{
  "d_model": 256,
  "norm_eps": 1e-05,
  "rope_fraction": 0.25,
  "parallel_block": true,
  "beta1": 0.95,
  "beta2": 0.95,
  "decay_fraction": 0.574,
  "steps": 2961
}
Each number is 50 + 15 x the weight over the matrix's rms, rounded and kept within 0 to 99. Layers, rows and columns count from 0.

# layer 10 MLP down (transposed), 704x256, rms 0.123, rows 287-303, columns 0-63
33 72 46 27 36 60 52 53 42 57 44 57 51 40 58 60 43 42 20 56 81 66 56 58 47 36 44 44 58 07 73 63 33 21 42 44 44 50 45 44 62 41 35 43 40 53 44 58 33 44 14 01 55 43 42 55 56 37 58 62 54 25 65 20
45 31 60 51 58 62 60 24 54 42 56 44 43 38 59 46 72 58 58 66 50 66 65 46 38 51 51 53 66 43 37 59 62 30 44 59 61 53 43 30 68 56 21 64 61 48 38 69 50 59 59 39 52 35 41 48 37 58 42 25 33 62 61 31
37 57 70 46 69 66 57 60 50 69 47 55 23 49 64 74 40 66 33 44 62 62 66 53 53 68 60 69 31 63 56 72 60 47 68 55 40 40 43 52 36 47 47 40 45 61 65 33 57 56 46 41 57 75 61 24 54 64 42 52 55 54 38 28
22 52 74 45 83 21 45 35 49 31 51 38 28 71 75 47 61 56 61 15 58 54 72 55 43 40 53 33 54 45 42 83 50 40 12 61 16 49 61 71 65 76 27 22 72 36 44 53 43 48 73 73 64 82 57 33 62 46 70 49 33 47 25 29
31 76 17 70 64 20 42 53 48 54 44 57 41 59 33 61 50 37 65 28 46 67 46 50 59 44 24 58 33 30 41 66 61 37 16 67 48 69 47 74 47 75 26 71 42 33 43 37 51 60 68 38 48 33 52 31 48 45 51 51 39 46 73 40
57 27 62 32 58 65 32 39 50 42 41 29 35 47 74 58 66 48 48 83 44 39 84 56 50 61 50 78 46 43 45 62 36 23 76 44 52 36 41 53 56 57 48 46 24 58 68 56 50 48 33 50 47 53 31 70 52 46 38 35 30 46 67 39
37 80 25 76 50 45 63 64 61 39 83 77 73 63 43 26 42 71 67 50 49 45 53 52 58 67 58 49 27 66 67 08 75 33 10 68 38 38 37 64 47 34 43 49 46 40 46 34 49 59 55 50 66 56 59 25 43 37 42 39 74 57 64 51
70 45 41 42 54 20 37 36 56 71 30 35 59 59 32 63 23 54 49 35 48 49 37 41 58 59 47 23 60 58 52 65 59 29 45 66 55 41 61 67 26 66 58 62 54 33 52 21 60 45 64 50 42 25 45 33 42 52 31 52 31 39 52 27
57 50 44 52 66 41 63 61 67 28 56 76 45 43 18 56 30 63 23 34 39 28 49 49 46 41 46 45 49 22 68 44 53 39 57 67 23 30 52 51 50 52 47 61 44 43 40 52 50 46 73 34 46 28 30 70 60 30 39 59 34 30 48 37
51 61 63 45 59 46 17 44 90 45 59 55 47 64 64 54 50 60 55 47 69 48 44 35 39 61 38 70 61 32 54 34 46 63 32 51 53 60 57 71 86 47 92 57 45 48 60 47 33 57 86 56 40 84 41 60 42 74 44 64 52 49 37 61
44 68 66 75 75 51 68 63 54 34 58 69 41 47 39 70 42 42 79 36 42 33 52 35 55 33 45 63 29 38 47 28 64 75 56 42 00 37 67 37 52 34 63 48 36 39 35 58 60 60 38 82 55 58 51 37 82 66 78 39 41 63 19 33
48 86 56 46 41 50 35 41 49 69 53 37 60 50 53 63 49 31 47 30 45 69 55 58 54 54 49 70 61 37 41 48 32 56 43 54 28 39 34 48 69 38 41 47 63 19 68 54 71 33 27 54 59 64 31 37 62 64 49 34 66 63 41 46
64 36 44 44 42 70 63 35 58 71 56 78 55 51 54 47 61 41 65 61 43 82 41 41 28 64 38 68 43 52 42 62 46 67 43 63 69 63 50 65 54 66 57 27 43 59 57 24 52 23 74 52 43 60 71 64 48 63 41 70 62 46 40 34
45 56 38 58 50 66 54 87 54 60 49 54 57 57 46 32 37 71 63 50 40 45 40 59 57 46 52 61 71 57 43 43 58 28 54 45 43 65 23 41 44 36 68 50 47 57 52 41 42 51 24 38 38 74 72 61 38 44 68 23 62 49 59 28
20 53 31 52 79 42 65 38 49 61 51 53 67 22 68 58 49 33 56 17 68 49 64 51 48 67 38 46 76 29 44 51 49 38 46 45 70 34 43 48 69 65 75 41 35 34 36 52 64 51 57 53 49 51 28 37 49 62 58 52 23 82 41 61
82 62 65 30 31 39 49 56 59 77 39 54 50 46 49 49 35 68 60 40 63 14 36 23 51 55 53 56 71 47 63 63 29 62 67 52 97 62 34 37 35 53 54 51 35 81 27 41 39 34 79 48 66 46 51 42 70 34 66 50 48 52 50 59
28 63 55 64 27 77 55 56 40 39 32 93 67 72 30 66 44 56 69 55 34 36 58 24 26 58 65 55 20 61 57 79 42 40 49 55 46 58 46 50 47 50 44 55 20 33 48 39 56 59 68 35 19 63 67 32 75 59 76 52 48 58 55 47
# layer 10 MLP gate, 704x256, rms 0.123, rows 288-304, columns 0-63
57 58 64 30 61 34 55 58 57 61 41 64 57 36 52 38 58 49 37 43 55 76 64 86 42 70 68 54 72 61 32 44 69 24 79 32 44 33 59 59 79 31 74 61 65 53 44 50 65 69 77 50 48 54 41 56 44 43 47 42 75 59 36 54
25 42 27 58 57 48 46 28 30 32 64 50 66 60 62 36 65 29 49 55 33 40 56 54 43 45 54 70 65 67 35 54 14 29 59 55 47 57 84 29 40 45 21 48 63 24 33 49 57 43 22 50 67 41 46 43 60 49 46 41 33 57 53 50
76 64 70 64 29 43 31 28 50 27 44 36 64 64 65 54 47 41 53 73 64 42 38 55 49 55 64 56 27 53 56 39 51 47 63 64 49 62 59 46 53 47 52 37 58 52 41 32 46 80 52 65 65 28 50 65 47 79 31 64 37 77 66 56
39 50 39 37 43 67 38 47 53 30 50 44 49 31 40 50 25 44 46 43 63 15 41 50 69 67 53 36 36 36 43 66 38 48 84 34 42 34 32 41 43 52 33 25 51 48 47 43 84 39 91 34 54 53 57 53 62 60 56 35 56 42 40 21
40 41 42 23 31 36 12 42 71 57 99 50 43 34 55 27 65 41 45 35 58 69 07 55 33 47 79 59 44 37 12 21 49 46 38 50 27 62 59 63 39 62 72 47 32 57 47 58 35 63 58 56 33 45 60 57 39 34 33 29 44 45 59 74
53 50 92 56 74 43 48 54 33 64 83 66 32 74 80 62 19 51 60 77 20 36 60 92 55 30 52 68 52 42 44 63 44 41 52 48 50 40 52 30 62 73 32 42 40 63 34 43 36 41 64 74 36 67 71 58 31 22 69 34 34 25 40 67
42 64 46 46 42 96 61 72 59 69 41 45 44 60 50 37 40 31 38 63 55 73 75 53 69 66 35 83 33 57 41 36 31 52 54 37 75 14 55 32 19 46 62 75 57 49 58 43 49 41 10 27 38 54 72 75 41 50 46 30 53 50 46 39
55 62 65 38 59 55 37 55 69 47 72 49 47 39 11 26 44 62 44 50 26 39 38 72 32 43 53 65 44 66 66 66 39 53 59 78 63 73 43 35 53 49 73 37 43 51 16 26 43 51 54 68 28 48 31 59 70 51 53 39 33 23 56 58
29 53 52 52 61 32 33 57 51 40 60 49 47 78 29 48 47 37 23 16 73 07 47 57 60 22 38 47 45 20 63 74 53 46 65 55 82 49 37 37 36 60 51 59 46 43 77 66 37 18 54 54 30 69 75 37 54 34 54 62 56 46 27 55
35 54 44 60 28 84 41 41 46 71 32 31 68 45 54 61 47 42 43 55 70 50 46 55 40 34 78 31 44 65 32 63 30 63 52 54 36 53 51 21 43 46 47 29 57 74 37 65 61 36 13 69 52 50 31 55 73 32 54 46 61 45 26 58
44 55 67 40 36 58 61 61 56 38 37 46 75 72 34 76 47 57 53 62 41 49 60 36 38 72 18 39 55 32 57 58 66 37 55 56 72 47 31 63 31 53 72 34 45 33 58 42 19 65 56 23 24 27 54 36 71 38 52 54 27 58 26 61
55 64 67 54 50 48 50 24 46 43 37 39 47 61 27 52 61 18 30 42 58 33 59 53 54 60 37 35 45 69 60 47 41 54 42 60 69 57 19 66 76 42 53 49 63 57 26 57 37 66 63 55 62 35 47 34 46 34 37 28 42 51 66 37
58 51 51 32 54 53 32 51 44 50 65 52 47 67 77 39 49 79 29 74 27 63 48 55 58 19 39 42 31 73 51 32 45 22 58 43 57 72 45 28 11 54 77 56 38 46 33 23 57 66 41 58 53 60 57 35 41 61 45 40 27 70 52 43
50 31 75 55 58 30 50 53 46 48 39 44 47 55 57 37 63 27 35 56 63 69 38 44 59 48 72 55 67 62 52 53 68 45 26 48 25 50 46 23 53 51 42 42 59 18 24 69 37 58 46 62 25 36 76 52 66 51 28 43 51 46 66 52
56 36 66 35 32 49 36 69 72 48 34 77 52 34 49 27 59 54 85 41 49 82 71 45 54 61 48 55 20 30 32 51 50 50 23 21 94 59 36 56 38 57 45 60 58 76 48 50 29 49 08 48 55 40 37 52 26 54 51 42 52 55 45 61
50 68 44 43 48 50 48 46 57 31 34 40 29 45 51 72 43 63 78 73 42 55 64 61 41 36 15 52 42 55 58 29 50 58 42 39 49 43 53 49 49 54 47 50 53 54 50 46 47 42 33 51 39 54 47 61 72 82 62 51 37 84 54 49
57 60 40 38 57 51 49 38 47 53 76 48 54 34 36 39 46 41 53 46 68 21 77 55 25 50 46 41 23 62 61 76 35 34 73 55 36 42 52 42 69 64 48 44 21 54 65 46 53 62 70 56 63 24 55 50 47 44 40 49 45 37 63 48
# layer 10 MLP up, 704x256, rms 0.13, rows 288-304, columns 0-63
49 64 82 44 56 66 42 38 48 56 55 57 55 46 49 75 63 61 57 52 52 44 45 61 65 26 48 46 44 42 59 55 55 32 55 40 30 36 49 41 58 77 66 54 28 50 47 36 43 68 39 66 53 53 81 34 65 41 50 54 37 42 49 35
69 59 53 37 67 66 43 47 79 42 17 50 49 53 69 43 60 55 42 46 45 56 49 41 53 52 51 36 47 54 34 77 38 77 49 42 52 37 50 62 56 46 78 47 47 42 55 53 30 41 47 34 67 67 46 53 44 73 73 69 52 48 24 80
20 50 39 30 64 41 55 34 53 75 44 20 45 52 56 69 51 59 40 43 42 47 34 56 61 55 66 30 47 69 46 48 59 72 42 46 70 62 35 48 63 57 13 43 36 25 66 77 76 62 80 65 37 53 53 57 78 26 84 53 85 40 76 71
67 26 40 42 48 25 27 44 50 51 86 39 87 62 53 69 41 37 54 39 78 89 44 51 69 33 35 59 36 71 84 46 70 28 53 57 23 87 74 70 75 32 24 50 32 54 74 32 45 31 53 70 46 53 53 18 45 27 46 30 36 48 51 67
51 60 66 40 85 47 41 61 62 25 41 56 50 78 78 44 56 47 44 46 53 99 70 89 28 68 37 66 55 58 33 56 32 42 66 51 50 23 55 37 28 42 63 21 48 51 41 49 54 42 42 51 53 77 47 32 62 70 45 45 66 66 49 47
50 59 35 32 42 49 61 78 77 39 44 44 53 45 65 36 65 34 54 49 65 52 69 22 52 96 62 46 60 32 68 45 48 32 37 37 50 70 24 47 38 54 47 39 45 29 44 65 61 43 52 40 81 40 61 39 56 76 67 61 35 36 42 48
27 53 23 74 58 53 30 39 42 56 66 55 61 58 37 45 52 57 65 69 17 32 53 44 38 34 52 47 60 35 78 49 61 64 42 76 43 57 54 52 56 49 41 35 49 58 14 51 92 42 45 47 78 44 49 80 74 50 41 50 46 69 43 40
50 45 62 48 73 40 48 50 54 74 63 61 38 48 64 62 26 44 50 68 31 12 43 17 42 67 32 62 47 82 59 76 55 62 38 51 71 72 56 75 46 70 47 45 65 63 53 38 53 54 38 49 43 64 30 60 46 43 55 54 38 41 36 50
40 54 64 48 30 38 51 48 17 39 39 59 54 48 59 34 49 69 30 65 63 36 45 28 42 49 60 39 47 60 82 43 21 36 55 35 60 45 54 29 49 36 57 51 78 76 55 32 69 70 45 58 83 65 74 80 84 57 72 40 50 46 45 36
56 30 67 66 63 37 84 33 07 44 52 60 55 59 73 52 64 49 22 52 34 61 53 42 58 34 32 33 51 57 58 54 38 29 48 47 53 59 68 63 29 24 60 35 59 48 46 57 35 48 23 72 42 49 59 44 45 65 48 44 71 82 20 42
68 31 54 37 54 29 58 47 54 37 64 39 43 60 57 51 61 41 69 53 62 47 30 63 54 46 58 48 32 54 52 66 48 39 60 53 63 44 34 51 83 48 66 52 39 38 62 62 60 50 49 61 82 52 41 35 34 46 34 43 43 45 63 41
43 27 55 48 26 45 35 38 69 74 52 44 56 49 63 43 58 62 45 57 47 31 43 58 62 32 52 36 59 53 33 48 42 48 56 42 62 65 37 35 32 32 23 37 46 67 30 11 45 58 72 90 62 62 41 51 48 35 46 35 57 59 68 50
52 38 37 64 43 47 36 05 63 29 62 44 39 76 40 46 40 43 86 61 75 33 48 48 56 37 68 62 32 60 50 43 69 40 50 43 42 57 61 55 48 48 49 51 67 78 32 36 55 43 42 27 60 37 66 36 24 58 52 39 21 43 54 38
58 44 50 48 64 42 42 58 38 35 68 45 63 74 59 50 46 33 60 64 46 57 44 28 58 59 26 71 41 39 37 30 64 72 49 47 39 68 61 67 54 73 69 57 12 45 25 44 18 54 47 58 24 37 20 50 45 24 55 33 56 43 39 58
48 66 31 58 50 71 36 31 38 40 36 42 48 51 39 29 73 41 66 45 28 17 48 46 42 77 50 59 51 53 39 50 37 45 28 58 49 47 41 49 68 59 39 33 40 57 33 35 43 39 39 33 81 82 46 28 53 51 38 28 31 40 10 54
42 55 17 46 32 59 74 36 61 83 59 57 16 45 25 67 67 76 40 34 58 28 77 64 77 31 59 67 57 37 59 10 65 62 54 64 69 33 51 39 50 50 68 29 66 59 62 54 37 30 53 51 48 36 69 62 40 70 40 58 60 40 61 59
59 68 49 28 29 86 39 84 70 46 81 49 35 50 60 46 37 61 48 60 41 65 40 43 14 34 69 51 48 52 62 44 54 39 41 52 62 56 38 56 56 56 81 72 36 34 23 27 48 61 00 44 57 38 59 47 42 67 51 30 42 52 73 46